Part of a small language model's weights.
Size: 13 layers, width 128, 2 heads of 64, MLP 512 GELU, vocabulary 6739.
Architecture: LayerNorm before each block, rotary positions, untied embeddings, attention and MLP in parallel.
Training: a variant of SOAP for these matrices, 115M tokens, 3501 steps.
Each number is 128 + 24 x the weight over its row's rms, rounded and kept within 0 to 255. Layers, rows and columns count from 0. The size above them is the row's rms in percent of the matrix's.

# layer 9 attention key, 128x128, rms 0.144, rows 116-127, columns 0-127
size [ 90  90  94  85  92  93  86  91  90  94  88  88]
[[ 91 136 108 117 143 111 112 184 117 144  42  85 104  96 117 115 111 152 134 132 116  82 122 125 164 124 117 126 147 135 148 187 126 128  94 149 157 114 134  68 126 137 161 141 144 117 101 142 148 122 125 107 149 160  89 154 132 140 102 118 112 143 115 111 145 146 127 112 100 145 157 111 114 108 124 118 123 139  88  82 142 134 112 103 125 110 161 131 142 119 140 142 150 141 104 142 121 124  82  86 114 154 156 130 114 149 137 133 139 132 166 153  88 109 133 125 107 116 136 165 128  75 126  77 107 141 162 122]
 [127 142 109 131  78  72 151 154 110 101 140 135 117  96 121 162 131 137 119 141 133 117 140  99 122 129 132 145 162 125 122 126 117  83 180 128 140 154 132 136 138 179  96  90 153 122 107 152 147 129 148 158 140 159 129 116 147 152 127 134 149 154 122 141 133 123 148 130 139 188  92 131 116 146 111 131 125  77 156 130 123 138 136 128 153 159 140 115 143 128 145 142 102 126 142 131 122 154  43 156 110 121 104 163 100 114 107 106 105 132 156 121 134  83 140 119  84 155 151 189 165 136 119 132 150 134  74 109]
 [160 130 144 206 131 144 129 160 147 112 114 138 122 105 102 130  96 106 136 152 134 137  99 140 127 120 129 138 146 121 167  96 125 124 115  87 139 117 104 115 106 136 144 127 132 125 137 130 116 151 123 107 157 133 140 144 158  99 159 147 157 156 128 121 112 106  90 105 146  86 129 126 103 103 126 144 106 122 135 143 102 102  97  91 102 180 115 139  98 169 106 127  83 177 108 174 159 121  75 144 117 144  90 151 190 172 168 150 132  95 132  88  91 106 131 144 117 145 150 130 110 133 139 131 118 118 125 152]
 [147 174 145  98 158 147 143 112 134 157 131  96 114 114 125  94 132 141 145  98 103 147 148  81 195 127 120 118 101  95 105 145 161 101 116  77 106 131 141 148 117 115 158 120 106 113 151  83 117 109 135 161 118 109 157  89 117 133 112 115 151 108  97 116 138 138 122 171 121 125 125 146 143 123 164 116 141 108 110 142 187 169 146  92 134 112 134 160 150 144 123 128 108 107 174 149 116 144  98 135 168 104 138 107  95 146  98 136 150 125 110  84  87  87 120 155 129 109 154 158 155 147 137 106 110 124 101 127]
 [128  63 135 127 162 142 139 155 126 119 154 147 110 125  85 112  96 194 179  85 118 114 133  95 103 113 170 125 139  91  89 119 114 107 117 134 146 153 143 132  72 129 140 107 178 119 145  75 144 126  70  79 110 120 130  90 144 132 134 129 119 139 123 124 156 120 128 128 135 141 112 111 145 121 102 171 123 159 115 107  93 128 116 109 137 140 105 130 110 156 115 150 117  97 147  89 167 139 162 154 160 142 120 101 159 101 142 116 115 125 168 103 103 120 130 146 130 116 150 110 126 147 117 115 130 122 134  98]
 [105  85 156  66 114 124 109 131  87 153 123 138 108 140 143 131 128  83 174 191 165 107 120 118 128  98 101 140 140 128 109 161  83 137  96 136 107  90 112 145 110 162 125 163 155 119 103 100  95 138 145 124  87 127  96 121 161  89 125 138 121 119 129 129  84  70 112 102 142 152 110 139 128 115 129 119 101 110 135 113 149 131 125 142 165 145 112 179 147 130 129 130 156 133 130 134 107 160 155 102 139 112 128 118 141 107 126 154 117  95 168  90 130 108 134  99 134 135  92 120 152 139 104 132 103  93 148  93]
 [ 98 110 109 144 149 136 167 137 142 120 102 121 145 127 112 109 152 137 138 123 142 100 167 138  98 140 149 133 115 152 134  69 115  92 132 105 176 158 165 117 144 128 120  74 125 157  83 156 167 109 116 116 124 107 116 160 121 165 132 105 166 149 147 128 129 126 145 121 125 143 140 134 167  85 180 111 161 121 137 176 129 127 123 114 154 107  68 110 107 125  89 123 119 125 117 166 111 121 160 160 121 123 153 118  71  95  98 151 123  79 154 111 125 123 139 137 133 120 129 144  92 128 131 140 140 127  76 141]
 [106 137 161 129 138 122 114 168 175 108 120 118 117 121 101  99  94  81 130 111  78  95 143 118 123 133 123 134 125 143 128 103 136 153 131 127 153 131 141  90 150 166 152 162  97 133 121 127 120 113 120 149 119 184 149 147 130  99 125 100 137 122 108 148  94 131 156 120 140 100 169 144  97 113 165 104 108 111 162 114 127 118 119 124  91 153 117 152 146 116 163 125  93 119 133 110  88 101 146  97 180 111  72 114  79 122 137 146 159 121 132 118  92 110 174 103 122 132 173  82 117 144 102 156 160 131 139 149]
 [174 157 103 109 124 137 139 145 119 113 105 138 141 113 153 129 138 130 157 111 127 144 101 117 136 138 164 108 112 156 116 187 168 115 135 159 132 185 124 121 179 125 107 120 137 115 100 113  89 143 149 123 129 125 144 159 139 107 105  91 102 111 107  93 169 133 175 146 168 139 114 165 137 118 121  96 161 129  92 104 111  90 146 116 159 124 113 144 156 153  84 203 105  89 148 128 165 133 126 137 121  85 162 138 152 125 141 151 149 126 106 131 141 120 118 151 148 133  84 108 119 139 152 130 121 101 113 146]
 [121 104  89 109 150 107 162 101 138 140 105 138 106 184 129 138 105  77 160 111 130 109 158 104 120 105  94 101 136 117 101 123 146 130 141  86 186 113 123 103 148 112 122 127 156 118 138  86 132 124 160 132  93 123 145 127 130 127 155 150 126 102 146 103 140  97 128 170 148  90 139 133 110 140 136 145 143 127  95 136 170 115 143 147 142 142 150 125 104 151 113 107 114 110 116 123 114 126 149 114 129 206 116 157 112  75  90 115 106 119 157 166 140 100 150 147 162 167 113 127  93 118 115 110 118 173 172 126]
 [139 120 167 149 140  91 115 132 118 133 143 149 112 126 126 106 165 110 155  83 120 105 140 125 112 151 126 110 169 161 119 135 161 114 155 144  90 142 155 139 124 148 121 156  85 110 136 137 129 109 128 168 115 132  76 174 110 110 160 157 113 148 138 147 181 124 136 113 128 132 109 122 126 135  95 137 132  69 117 119 128 162 131 121 148 144 145 163 162 120 116 109  97 151 152 134 177 117 154 152  93  83 177 138  85 157 138 127 124 128 142  82 115 129 135 167  98  90 111 149  63 133 108 124 127 142 140 113]
 [118  73 108 172 157 151 133 129 156 114 166 107 189 155  91 148 101 100 141 162  66 129 131 137  96 136 164  97 148 106 158 116 134 136  91 111 166 104 142 152 125 149 138 100 128 117 110 144 163 144  72 163 145 128 108 127 120 131 153 112 120 147 122 142 146 159 113 102 153 117  79 138  95 164 118 131 122 126 162 112 149 141 107 143 160 151 131  90 149 112 138 145 128 118 127 133  92  94 144 127 159  91 130 106 120 130 133  95 113 107 133 147  94 115 126 164  81 110 163 108 142 133 126 160 128 127 108 123]]
# layer 9 attention query, 128x128, rms 0.141, rows 117-127, columns 0-127
size [ 96  88  96  88  88  84  93  88  85  94  75]
[[150 141 146 121 180 107 108 117 131 131 136 131 139 115 153 143 133 111 135 146 167 129 125 113 111 123 106 129  81 101 151 160 127 104 108 159  62 139 184 149 144 127  93 143 118 152 106  93 181 113 141  96 134 142 122 130  66 134 151 133  91 148 122 121 105 146  89 148 115 118 110 118 130 124 127 136 102 130 125 109 123 101 165 168 115 115 135 140 103 114 171 157 131 109 194  75 178 115 132 120 123 123 178 115 109 135 139 103 136 140 169 113 116 148 107 111 105 168 115 143 151 108 138 133 131 148 164 115]
 [136 100 125 136 100 141 164 142 111 108 170 136 133 139 105 136 156 132 136  85 149 137 156 136 105 171 148 140 159 124  88 131 122  92  86 132 142 137 158 153 145 139 120 168 138 158 115 106 133 149 127 135 113 109 134 129 122 138 124 114 149 167 154 128  95 159  83 124  95 128 139 152 118 126  80 123 145  89  87 124 138 182 106 128 158 192 154  94 149 151 121 101 120 160 140 105 108 159 140 127 151 173 166 149 107 125  76  99  91 145 156 105 127 129 115 153 157 143 138 151 143 121 125 138 138 113  90  92]
 [ 99 106 111 113 146 137 101 131 125 157 112 113 110 146 109 156  72 106 138 122 118 116 141 106 161 145 122 131 122 102 106 104 108 112  72 106 144 152 111 119 159 113 137 143 134 121  96 153 115  56 107 111 117 112 114 133 106 141 109 128 142 107 105 103  64 100 139 123 119 155  75 117 176 116 129 108  84 139 109 144 125 112  95 118 112  86 113 103 146 106  95 137 161  90 130 107 135 137 135 152  92 141 185 162 117 119 166 134 126 133 132 109 135 107 104 132 121  95 143 111 126 109 135 136  87 174 121  83]
 [152 148 163 130 158 181 135 102 125 139 111 154 104 143 118 116 109  45 149 102 101  84 110 132 132 138 147 127 139 165 107 125 176 118 109 139 102 118 127  99 101 161 137 144 127 130 116 177  87 151  94 103 130 112 147 159 129 121 104 153 149 130 140 122 115 175 146 154 158 148 171 106 130 144 135 111 106 139 122 113  91 138 124 110 138  93 125 144 172 124 100 143  84 107 144 147 116 178 107 126 120 152 137 120 101 138 102 127 108 123  89 146  99 139 113 125 121 182 154 127 128 135 131 146 160 170 116  99]
 [111 161 129 138 137 118 150 167 131 111 110  82 156 147 104 122 137 106 140 148 135 137 181  96  88 153 142  65 117 143 125 116 126 147 180 132 131 132 153  90  93 117 106 130  83  96 133 132 107 141 104 119 128 127 101 124 109 138 127 119 128 175 122 112  98 179 127 107  77 135 109 154 146 143 171 177 125 147 123 160 112 125  91  94 113 121 130 156 124 119 132 118 112 132 166 140 117 136 147 132 145 166  94 171 138 151 100 114 124 108 101 110 162 139 136 135 128 120 148  58 119 113  98 123 136 135 175 145]
 [123 132 115 146 164 115 132  86 160 160 167 145 133 137 156 137 147 141 137 145 130 147 109 113 128 128 134  86 106 130 139 204 136 164 161 144 123 145  88 134 148 201 138 156 139 119 115 104 125 123 132 141 109 110 138 120 207 158 135 118 129 111 124 125 117 106  91 166 142 168 135  89 162 155  88 152 164 135 135 126 174 141 121 151 146 141 134  97 142 152 127 134 139 139 142 144 123 143 133 141 102 119 121  89 126 173 126 142 144 166 116 165 150 147 136 103 113 163 172 146 127 155 141 125 155 137 117  96]
 [109 136  80 102 143 105 118 118  90 127 152 158 118 150 156 149 120 154 127 164 174  87 131 105  87 130  92 134 147  59 137 156 130 119 157  99 120 112 113 138 128 127 117 100 126 109 142 112 119 144 143 145 101  81 111 134 147 121 106 140 133 166 110 108 181 128 123 105 111 123  79 131 111 103 135  90 114 125 111 105 138 145 137 110 159 117 121 158 135  81 124  90 138 104 142 183 164 137 109 121 121 150 154 156 126 161 137 109 160 129 119 152 108 121  90 150 121 107  94 110 170 105  89  88 133 148 104 143]
 [109 142  80 136 144 120 103 146 122 156 150 133  94 136 110 137 156 141  74 128  93 101 167 116 127 177  78 138 115 119 151 102 135 143  89 128 118 120 124 128  94 137 106 109 122 148 131 142 159 102 155 132 105 162 161 115 124 175 120 118 104  81 116 134 114 158 120 131 113 158 134 115 135 122 128 132 152 127 157 105 136 110 142 119 143 108 188  84 140 132 117 110  68 143 135 117 150 109 135 142 135 158 161 163 107 121 109  94  93 140  90 104 141  99 164 100 163 123 158 161  90 135  92 129 102 167 148 136]
 [124  97 119 143 156 106 123 167  62 141 129 135 122  83 124 149 122 151 170 128  88  77 101 145 149 119 132 158 119 138 161 119 118 101 157 155 109 104 134 120  87 157 123 165 183  86 111 103 113 124  91 163  90 134 113 143 146 140 112 118 132 142 135 146 165 110  81 116 167 145 174 141 174 101 120 173 136 174 130 147 138 131 157  82 118 123 120 103 116 138 123 148 145 123 166 145 134 139 111 131  64 144 114 120 161 138 157 117 115 122 129 121 128 125 107 143 120 134 140 127 148 137 120 125 107 123 153 103]
 [176 135  95 173 138 168  96 147 119 140 128  83 128 110 137 120 131 122 156 127 145 158 149 131 131 116 105 146 127 125 148 151 100 115 164 135 173 115 123  96 129 145 135 157 162 130 130 109 178 121 111 124  82 106 124 134 154 162 118 134  97 152 136  80  93 121 177 148  89 105 119 113 162 157 134 112 135 156  96  93 153 129 131 126 136  98 134 125 137 131  66 107 143 123 124 145 197  95 146 133 151 148 142 126 159 119 124  87 108 114 154  90 167 134 115 122 135 145 109 127 164 158 131 161 132 114 156 151]
 [130 146 139 131 117 127 185 126 124 116 128 128 148 162 187 113 134 139  97 147 162 142  79 152 111 183 115 140 116 110 167 129 119 173 109 147  68 147 135  98 143 128 145 169 150 150 150 108 136 164 121  90  94 145 138  91 153 138 118 131 122 115 163 107 138 120 153 129 114 154 130 123 108 104 109 100 148 137 110 140 161 156 157 130  88 117 106 159 137 104 130 116 120 133 122  77 121 129  94  94 125 106 110 122 166  91 118 136 151 143  98 127 109 132  85 164 181 149 117  92 134 109 131 101 107 154 117 125]]
# layer 9 attention value, 128x128, rms 0.166, rows 64-79, columns 0-127
size [112 103 103  94 113 108 105 111  96  95  95 100  93  90  97 106]
[[136 113 130 171 108 194 142 148 132 107 132 122 130 136 149 103 143 139 145 138  85 127 108 140 127 104 121 110 108 159  80 126 164 119 134 130 111 120 119 156 183 126 110 110 125 158 106 154 188 117 111 159 145 117 141 130 105 134 131 156 121 113 120 140 107 132 141 159 127  77 137 135 174 113 115 118 160 126 129 133 135 131 111 112  86 151 115 125 121 121 123 134 135 118 180 143  82  81 135 141 140 146 124 135 183 175 156 145  86 174 116 101 152  99 188  99 107 104  93 134 130 124 122 128 129 113 153 170]
 [158 100 133 144 116 173 155 158 101 108 167 121 134 113 148  88 156 142 168 148 128 159 110  99 132 123 116 115 155 108 140 150 100 112 148 160 105 160 129 110  88 148 133 128 149 131 146 152  87 109 166 174  98  87 124 131 110 128 109 152 105  88 135 125 135 124 117 138 122 141 115 139 164 109 137 158  82  91 132  92 118 119 133  80 139 116  98 113 153 144 118 105 116 146 153 149 142 147  67 131 101 137 172  80 146 111 138 134 132 125 172 125 139 122 117 139 145 160 120 154 165 104 140  76 109 132 165 129]
 [115 124 145 124 140 119 152 179 147 159 127 110 152 140 110 132 123 110 111 170  88 146 113 113 133  85 141  80 141 149 137 120 111 128 121 159 106 132 112 118 135 140 126 107 119 141 108 116 186 116 138 107 171 115 134 145 146 140 125 167 139 199 113 157 139 154 139  95 137 163 134 113 176 160  95 122 167 121 122 146 110 128 115 115 151 150  82 158 148 132 127  88 139  98 156 131 152 144  93 124 133 173 151 127 159 167 138 114  94 118 116 106 111 182 126 117 141 107  80 148 105 124  90 134 104 169 110 111]
 [148 120 148 174 132 166 145 167  92  99 106 127 134 164  91 128  80 125 126 139 130 100 105 112 116 129 102 134 108 134 116 145 152 138 194 102 106 109  98 150 126 162 142 123 119 162 140 116 134 145 112 162 125  96 128 133 162  84 125  96  87  88 128 144 186  97 100 102 111 134 141 123  82  85 135 109 148 133 129 146 126 199 126  97 131 120  79 131 136 132  96 136 138 132 136 108 119 157 136 112 123 179 127 153 127 116 115  99 117 118 119  93 133  80 117 110 140 135 129 119 130  91 147 121 100 101 139 133]
 [103 178 102 171 135  95 112 103 123 106 118 112 107 121  81 157 148 116 141  97 110 125 152 143 148 135 134 145 140 103  97 106 142 118 133 157  89 107 153 129 143 145 118  96 132 114 137 170 167 104 131  78 149 169 145 109 150 142 150 130 127 136 119 145  89 123  80 132 135 141 146 113  72 143  92 155 182 160 148 135 121  86 122 156 134 144 165 130 118 123 164 127 145 148 101 103 113 168 155 172 140 143 119 131 143 166 138 127 142 143  92 149 104 136 125 144 127 135 132 142 132 145  94 175  96 152 105  90]
 [138 116 157  99 122 149 132 159 101 138 110 168 158 166 151 122 166 140 128 179 117 103 165 176 101 124 159 125  62  70 100 100 147 103 183 104 113 144 134 148 143 109 114 135 105 131 106 131 126 107 177 119 126 101 189 100 106 128 149  98 146 103 121 101 140 123 120 154 116 126  96 161 128 141 141 134 117 137 123 117 134 160 130 104 114 102 171 118 125 111 117  90 122 130 101 151 124  96 153 159 113 122 135 139  98 113 129 142 117 145 162 117 123  85 130 105 113 154 115 126 148 100 171 144 111 128  89 122]
 [ 97 131 143 176 160  56 114  86 101 146 171 130 146 134 110 106 127 128 144  76  85 132 147 145 176 127 107 145 140 150 106  91 126 112 109 142 144 126 129 109 132 157 113 130 165 128 102 170 152 128 131 138 113 139 110 125 108 133 111  93 141 107 110 157 123 156 121 128 161 120 153 137 116 104 118 159 124 170  96 136 161 142 118 179  86 159 111 174 126 137 122 102 100 147 141 104 130 147 102 163 143 107 124 125 127 134  91 111 108 137 145 154 161 127 148 137 114  87 106 123  86 134 151 149 112  86 105  95]
 [161 101 140 141 153 158 172 136 131 163  93 113 111 106 122 124 146 140 155 118 158 113 117 173 130 135  88 138 152 116 164 126 141 125 171  97 178 112 147 120 177 145 131 180 109 104 152 122  79 135 124 145 107 109 134 103 126 120 139 138 121 194 124 139 131 137 146 113 123 117 104 125 109 143 158 111 139 149 107 146 130 113 130  74 131 132 134 113 119 106 148 145 163 120 103  99 131 138  94 137 150 167 170 137 169 147  92 125 141 143 138  98  78 101 113 141  91 138 157 114 110 132 150 151  74 122 159 157]
 [132 141 130 131 130 138 122  82 124 115 152 154 144 103 139  80 129 134 157 178 142  74 127  96 140 136 103 103 129 138  79 118 107 110  99 114 126 122 132 142  78 111 139  80 129 116 130  76 143 109 120 149 150 150 122 171  96 157 149 140  96 149 122 109 112 151 138 158 147 136 157 159 129 145 152 121 141  81 108 122 144 139 131 112 143 119 106 159 147 117 169  78 151 132 150 130 129 114 115 128 110 122 144 157  68 163 102 122  72 140 184 118 107 172 102 113 119 139 120 127 129 139 112 122 181 138 133 126]
 [148  92 110 155 100 176 107 140 102 136 138 104 144 135 141 136 121 101  87 142 102  97 137 153 136 107 104 146  95 154 115  81 147 130  95 116 139 126  94 122 129 123 132 133 166 144 108 146 122 146  91 180 120 115 176 153 130 137 100 108 111 100 118  98 106 130 167 161 114 164 162 118 148 142 135 124 118  85  96  93 157 125 108  74 101 159 144 131 144 128 105 115 136  99 129 123 152 112 140 113 126 128 114 141 118 106 123  82 103 133 114 126 176 162 142  70 155 128 114 150 118 168 161  95  84 118 126 131]
 [149 119 111 101 158 129 155 112  89 148 144 125  87 116 144 185 167 129 118 146 140 144  97 188  95 166 131 126 132 143 133 155  96  90 138 179 124 130 129 126 124 149 128 187 104 114 121 107  96 139 130 114 122 135 121 117 166 123 100 108  67  91 156 134 125 121 133 117 147 121  89 172 154 113 115 140 128  98 121 131 159 118 110 129 142 164 132 134 147 125 139 119 113 143 106 136 154 150 145 131 104 124 156 111 146 124 113 163 140 128 149 145 135 110  87 145  81 160 168 138  82 135 198 135 119 102 144 121]
 [144  62  96 111 130 171 162 146 104 134 162 132 147  95 136 135 140 158 133 104 134 119  98 125 142 133 122 101 164 180 139 140  92 163 127 151 155 130 119 152 103 134 114 131 177 158  86 111 130 151 144  95 121 128  87 137 142 162 137 137 135 171 116 122 123 126 147 100 140 132 131  95 172 136 119 165 167 129 119 139 154 145 108 123 161  83 134 143 126 156 114 142 139 127 178 137 116 168 133 166 139 153 120 138 141  97 125 105 123 133 132 149  93 145  96 154 133 136 169 121 147 172 102 104 148 171 109  86]
 [129 148 111 139 130 136 130 120 137 120 126 156 121 100 161 181 108 138 132 146 115 136 103 139  90 151  94 139 132  98  93 130  99 101 175 135 138 101 147 122 140 108 106 112 128 180 158 159  90 142 107 144 144 136 140 115 166 150 118 130 129 142 149 110 103 130 161  89 143  81 114 128 142 168 149 146 100 157 117 134 127 153 154 163 110  97 144  91 154 121 144 127 114 116 108 120 139 132 176 115 135 104 139 164 157 103 104 117 101 141 103 123 136 135 100 139 127  92 119  85  67 133 207 166 152 131  98 142]
 [ 93 140 123 181  91 128 164 111 154 146 110 130 137 126 132 104  71 120 147 111 143 114 141 131 151 129 119 132 127 135 138 133 120 160 119 123 120 128 124 136 100  86 141 103 111 160 166  92 171  89 115 108 144  98 132 113 104 146 135 180 139 139 114 135 119 122 105 130 100 144 162 122 167 168 115 120 126 124 138 134 160 126 131 138 133 112 111 132 108  83 130 139 170  95 172 109 112 102 117 168 167 152 102 167 112 157  81  98 105 130 114 121 131 146 108 136 206 118 149 160 132 133  72 127  93 116 138 136]
 [118  99  94  96 158 117 153 178 106 104 115 111 120 120 160 175 102  99 142 163 120 115 107  81  78 116  98 106 117 129 143 155 132 138 149  78 138 120 133 139 141 154 149 139  90 114 132 135 134  99 131 151 144 101 107 143 143 136 138 127 159 136 105 115 109 138 158 140 122 164 118 125 144 110 115 140 134 133 129 115 170 146 153  81 162 141 102 135 147 119 142 145 157  82 140 107  96 106  87 130 112 118 167 137 132 166 178  93 130 117 137 101 109 185 142 114 142 133 135 119 147 162 149  86 120 185 113 106]
 [126 107 121 169 123 115 112 102  84 132 106 129 134 150 141 104 115 142 122 130 162 167 183 145 142  97  97 109 111 193 129 116 116 111 132 124 150 136 149  99 134 105 119 170 163 118 144 155 138 129 134 121 142 131 152 137 149 107  86 121 108 115 114 117 138 122 177 109 144 148 120 134 141 154 122 159 124 126 117 126 173 117 129 168 180 115 147  82 146 128  72 120  89 169 104 104  93 156 141 163 145  92 149 154 105 139 131 107 128 106 131 169 101 107 107  91 139  90 145  91 143 113 150 116 105 134 169 130]]
# layer 9 attention output (transposed), 128x128, rms 0.154, rows 64-78, columns 0-127
size [105 101  98 102 110 106  97 105  95  96  94 100  94  93  88]
[[115 129 148 126 120 101 121 136 108 136 142  98  99 126  99 157 188 148 131  99 129  86 105 160 162 128 138 102 132 127 108 142 140 153 145  99 109 108 136 125 145 124 130 146 169 136 137 102 125 151 177 132  99  92 101 127 161 130 126 125 136 152 135 105 123 139 101 120 163 117 144 144 149 126 155  93 117 107 111  76 158  99 127 144 122 165 119 144 131 139 122 109 142 127 119 150 143 111 117 175  91 160 131 114 138 183 168 141 132 148 112  89 170 167 116  82 117 142 116 142 171 146 189 147  78  92 154 116]
 [ 97 109 127 167 138 133  84 119 147 118 132 125 132 131 121 102 154 136  86  88 147 115 136 136 144 132 124  74 137 129 165 132 129 111 130 111 140 176 146 162 151 154  78 156 169 140 168 121 154 107  85 113 120 120 170 142 123  92 170 159 142 132 110 147 121 125 163 135 141 102  82 122 149 118 112  94 112 102 109 132 156 146 130 149 140 113 174 121 172 142 101 107 115 119 177 147 123  88 103 139 150 157 126  94 143 137 125  79 142 151 131 136 138 130 131 132 104 147 123 122 168  78 101 104 152 161 139 153]
 [137 122 116 113  90 165 133 160 114 106 134 113 106  87 136 146 133 134 125 135 124 131 113 148 154 113 143  86 169 133 127 145 114 121 120 179 142  95 101 120 122 201  75 110 112 123  93 109 101 130 121 116 146 109 109 151 166 153 105 160 119 135 132 120 115 122 146 108 159 135 121 133 149 140  96 104 123 107  96 149  80  74 140 166 143 103  96 142 113 144 116 128 102 142 155 144 184 151 146  72 147 170 122 139 127 115 158 107 149 137 131 126 108 181 138 111 132 159 119 173 140 135  93 108 110 108 148 124]
 [109 128 162 178 134 140 141 150 123 128 132 134 123 154 154 105 176 147 137 122  81  99 108 129 132 135 163 127  86 120 140 128 169 113 140 147  97  84 126 158 171 127 173 150  91 139 118  74 131 156 152 148 128 153 153 125 117 123 131 127 142 125 124 192  96 157 138 157 189  97 145 161  92 121 152 142 136  96 127 117 130 118 126 136 125 121 137 126 127 133 160 141 138 148 147 132  91 111 144 105 164 164 145  89 160  96 120  89 102 129 112 176  90 117 148 137 127 149 122 145 168 113 128 112 117 112 156 118]
 [ 97  78 104  94 152 133 103 136 123 135 142 115 148 113  71 138 115 148 155 179 133 148 124 118 114 133 124 153 132  71 140 131 181 139 129 136 144 158 169 144 121 137  99 128 126 128 112 140 150 133 135 108 112 153 126 102 161 185 107 116 149 140 131 144 150  83 113 116 172 164 149 143 106 153 131 177 136 209 138 131 149 154 130 150 138 120 109 130 107 152 105 161 139 139 118 144 127 158 164 127 132 114 149 166 105 146 121 153 142 127 172 119 150 138 122 125 113 123 164 164 135 134 151 142  96 121  86  99]
 [ 77 151 130 129 118  72 146 149 125 141 145 120  90 130  96 127 154 126 123 176 128 122 145 102 117 166 121 121 121  93 121 166 126 110 144 100 114 114 133  98 136 127  75  84 150 136 116  97 133 131 115 138 102  81 174 117 110 113 145 122 127 127  71 114 133 168 110 154 100 140 112 145 101  93 128 136 151  95  99 169 130 109 124 121  80 118 124 171 164 104 118 167 122 104 107 135 133 116 138 125 113 106 135 124 118 111  90 141  94  93 147 139 145 116 103  86 148 156 116 123  93 110 166 119 112 122  76 154]
 [162 132 100 117 119 128 114 137 122 157 181 138 109 129 104 124 185 141 149 118 100 162 100  94 134 127  90 107 137 106 125 111 127 152 126 149 147 113 145 108 123 125 154 145 139  92 118 163  70 137 144  83 114 138 136  69 167 132 129 120 133 124 145 173 137 129 139 134 132 105 185 168 118 118 100 132 164 171 209 112  70 124 110 125 132 120 125 106 142 140  96  95 112 141 110 168 102 174 101 140 102 143 109 130 137 135 127 147 155 101 122 106 108 137 111 123 129 129 152 146 130 140 125 114 135  96 121 118]
 [ 93 123 117 127 125 129 128  98 150 118 142 134 116 127 142 109 106 120 147  98  93 118 132 137 117 121 147 113 128 110 137 151 118 131 190 112 140 109 168 167 129 169 140 114 132 107 122 104 116 158 101 133 108 158 131  99 145  87 132 100 101 121  96  80 160 125 163 173  84 133 102 117  94 166 157 123 157  82 122 154 153  94 152 144 107  83 131  87 155  92 141  88 150 139 127 130 118 110 161 147 135 110 165 134 101 118 148 155 114 147  74 150 118 129 123 170  91 110 115 101 138 134 105 146  99  93 129 105]
 [104 161 116 140 138 142 147  89 120 152 112 126 118  97 124 118 139 121  95 144 166  85 134 130 138 137 109 139 150 154  92  88 150 118 131 163 146 139 139  98 117 132 111  97 112 134 114  86 129  83 138 115 176 130 133 133 150 120 148  90 145  87 143 130 104 135 149 106 116 154 173 133 167 116 166  77 135 111  94  87 100 109  79 139 112 117 123 132 113 129 167 108  98  95 108  83 102 134  87 125 108 133 101 138  94 163 104  85 133 125 150 106 152 161 107 117 172 120 105 150  79 119 114 129 120 112 130 126]
 [191 131  98 135 131 184 113 144 113 134 110 114 100 155 138 137 138 105 133 133 127 165 136  90  83 135 121 102 127 139 102 141 122 112 135 171 143 124 133 122 115 134 132 169 107 139 138 135 147 160 138 152 111 100 143 147 122 113 174 135 128 122 143 113 108 145 140 120  98 156 171 108 114 122 137 120 157  73 104  95 110 113  99 135 176 168 138 125 138 145  84  93 117 111 126 122 154  96 144 135  98 134 144 122 161 122 108  97 102 111 105  82 165 181 142 103 193 107 147 129 137 158 158 135 107 106 150 156]
 [146  89 117 145  83 103 111  75  97 139 112 132 103 126 132 122  98 119  85  87  82  95 154 134 114 118 116 103 132 134 124 102 134 137 153 135 129 147 107 157 117 136  58 155 135 135 137 140 132 110  79  96 141 162 162 135 125 150  81 128  96 126 117  98 110 150 153 158 114 127  91 116 117 117 125 158 162 106 105 146 103 167  93 150 117 133 179 118 112 128 125 114 111 138 138 144  85 102  92 127 100 139 149 112 135 126 122 201 124 120 124 157 113 111 120 129  97 156 154 141 112 143 170 148 137 124 106 119]
 [117 133 111 141  98 222 133  94 124 139 126 115 157 134 144 130 113 124 139 107 128 119 153 108 152 121 169 100 131 142 132 132 125 104 121 144 140 155 144 107  87  67  83 108 134 116 134 130 151 112 130 113 132 138 134 124 125 140 142 110 101 129 129 128 188 118 137 104 136 147 133 109 137 124 155 100 135 107 158 106 123 129 124 124 106  79  96 142 122 169  96 119 108 152 184 125 134 138 102 144 118 127 127 168 115 129 147 139 164  94 130 158  88 161 123 126  79 115 126 128 196 124 123  78 144 157 103  89]
 [129 131 121 150  97 109 143 129 141 152 121 171 113 115 124 140 135  99 107 151  81  74 115 135 125 120 124 135 113 123 123 134 101 139 127 139 170 135  52 149 160 115 127 127 164 153 160 162 110 112  96  89 137 147 129 115  89 132 123 126 122 132 146 112 136 128 104 131  80 112 132 138 102 151 178 141 119  96 127 108 108 119 159 163 122  96 141  64 108 138 131 141 135 104 174 141 130 124 153 121 162 129 108 170 113 116 119 137  96 120 124  90 147  89 118 135 174 139 124 108 149 151 140 157 103 135  60  93]
 [104 131 105 129 128 205 115 144 125 122 116  75 138 140  99 136 145 103 147 137 192 113 120 127 113 141 161 160 119 160 106 156 117 134 152 179  93  95 154 143 124 148 161 101 140 111 128 112 128 124 165 129 128 154 134 126 149 129  97 143 109 170 154 137 175 104 120  68 137 146 136  94 131 121 131  96 113 138 111 110 124 140 146 137 140  77 119 159 134 127 153 108 133 104 134 123 156 154 158  76 141 150 139 117 107 157 109  86 123 174 146 122 158 175  90 128 140 134 132 120 137 148 103 124 150 107 105 116]
 [ 80 141 105 143 102 174 126 128 100 121 122 152 147 113 132 110 120 117 127 108  95 156 162 123 120 116 107 106 115 144 104 128 102  97 151  94 141  86 142 124 142  96 134 141 125 116 100 109 142  81 108 160 117 111  76 142 124 172 132 138 157 111 147 111 129 130 152 105  93 147 141 143 132 193  90 111 135  80  91 171 156 130  77 150 119 123 147 103 136 116 135 119 121 101 141 126 138 101 140 136 132 149 143 135 176 107 164  94  94 142 143 133 126 173 131  97  98  95 136  81 104 136 163 111 138 158 140 105]]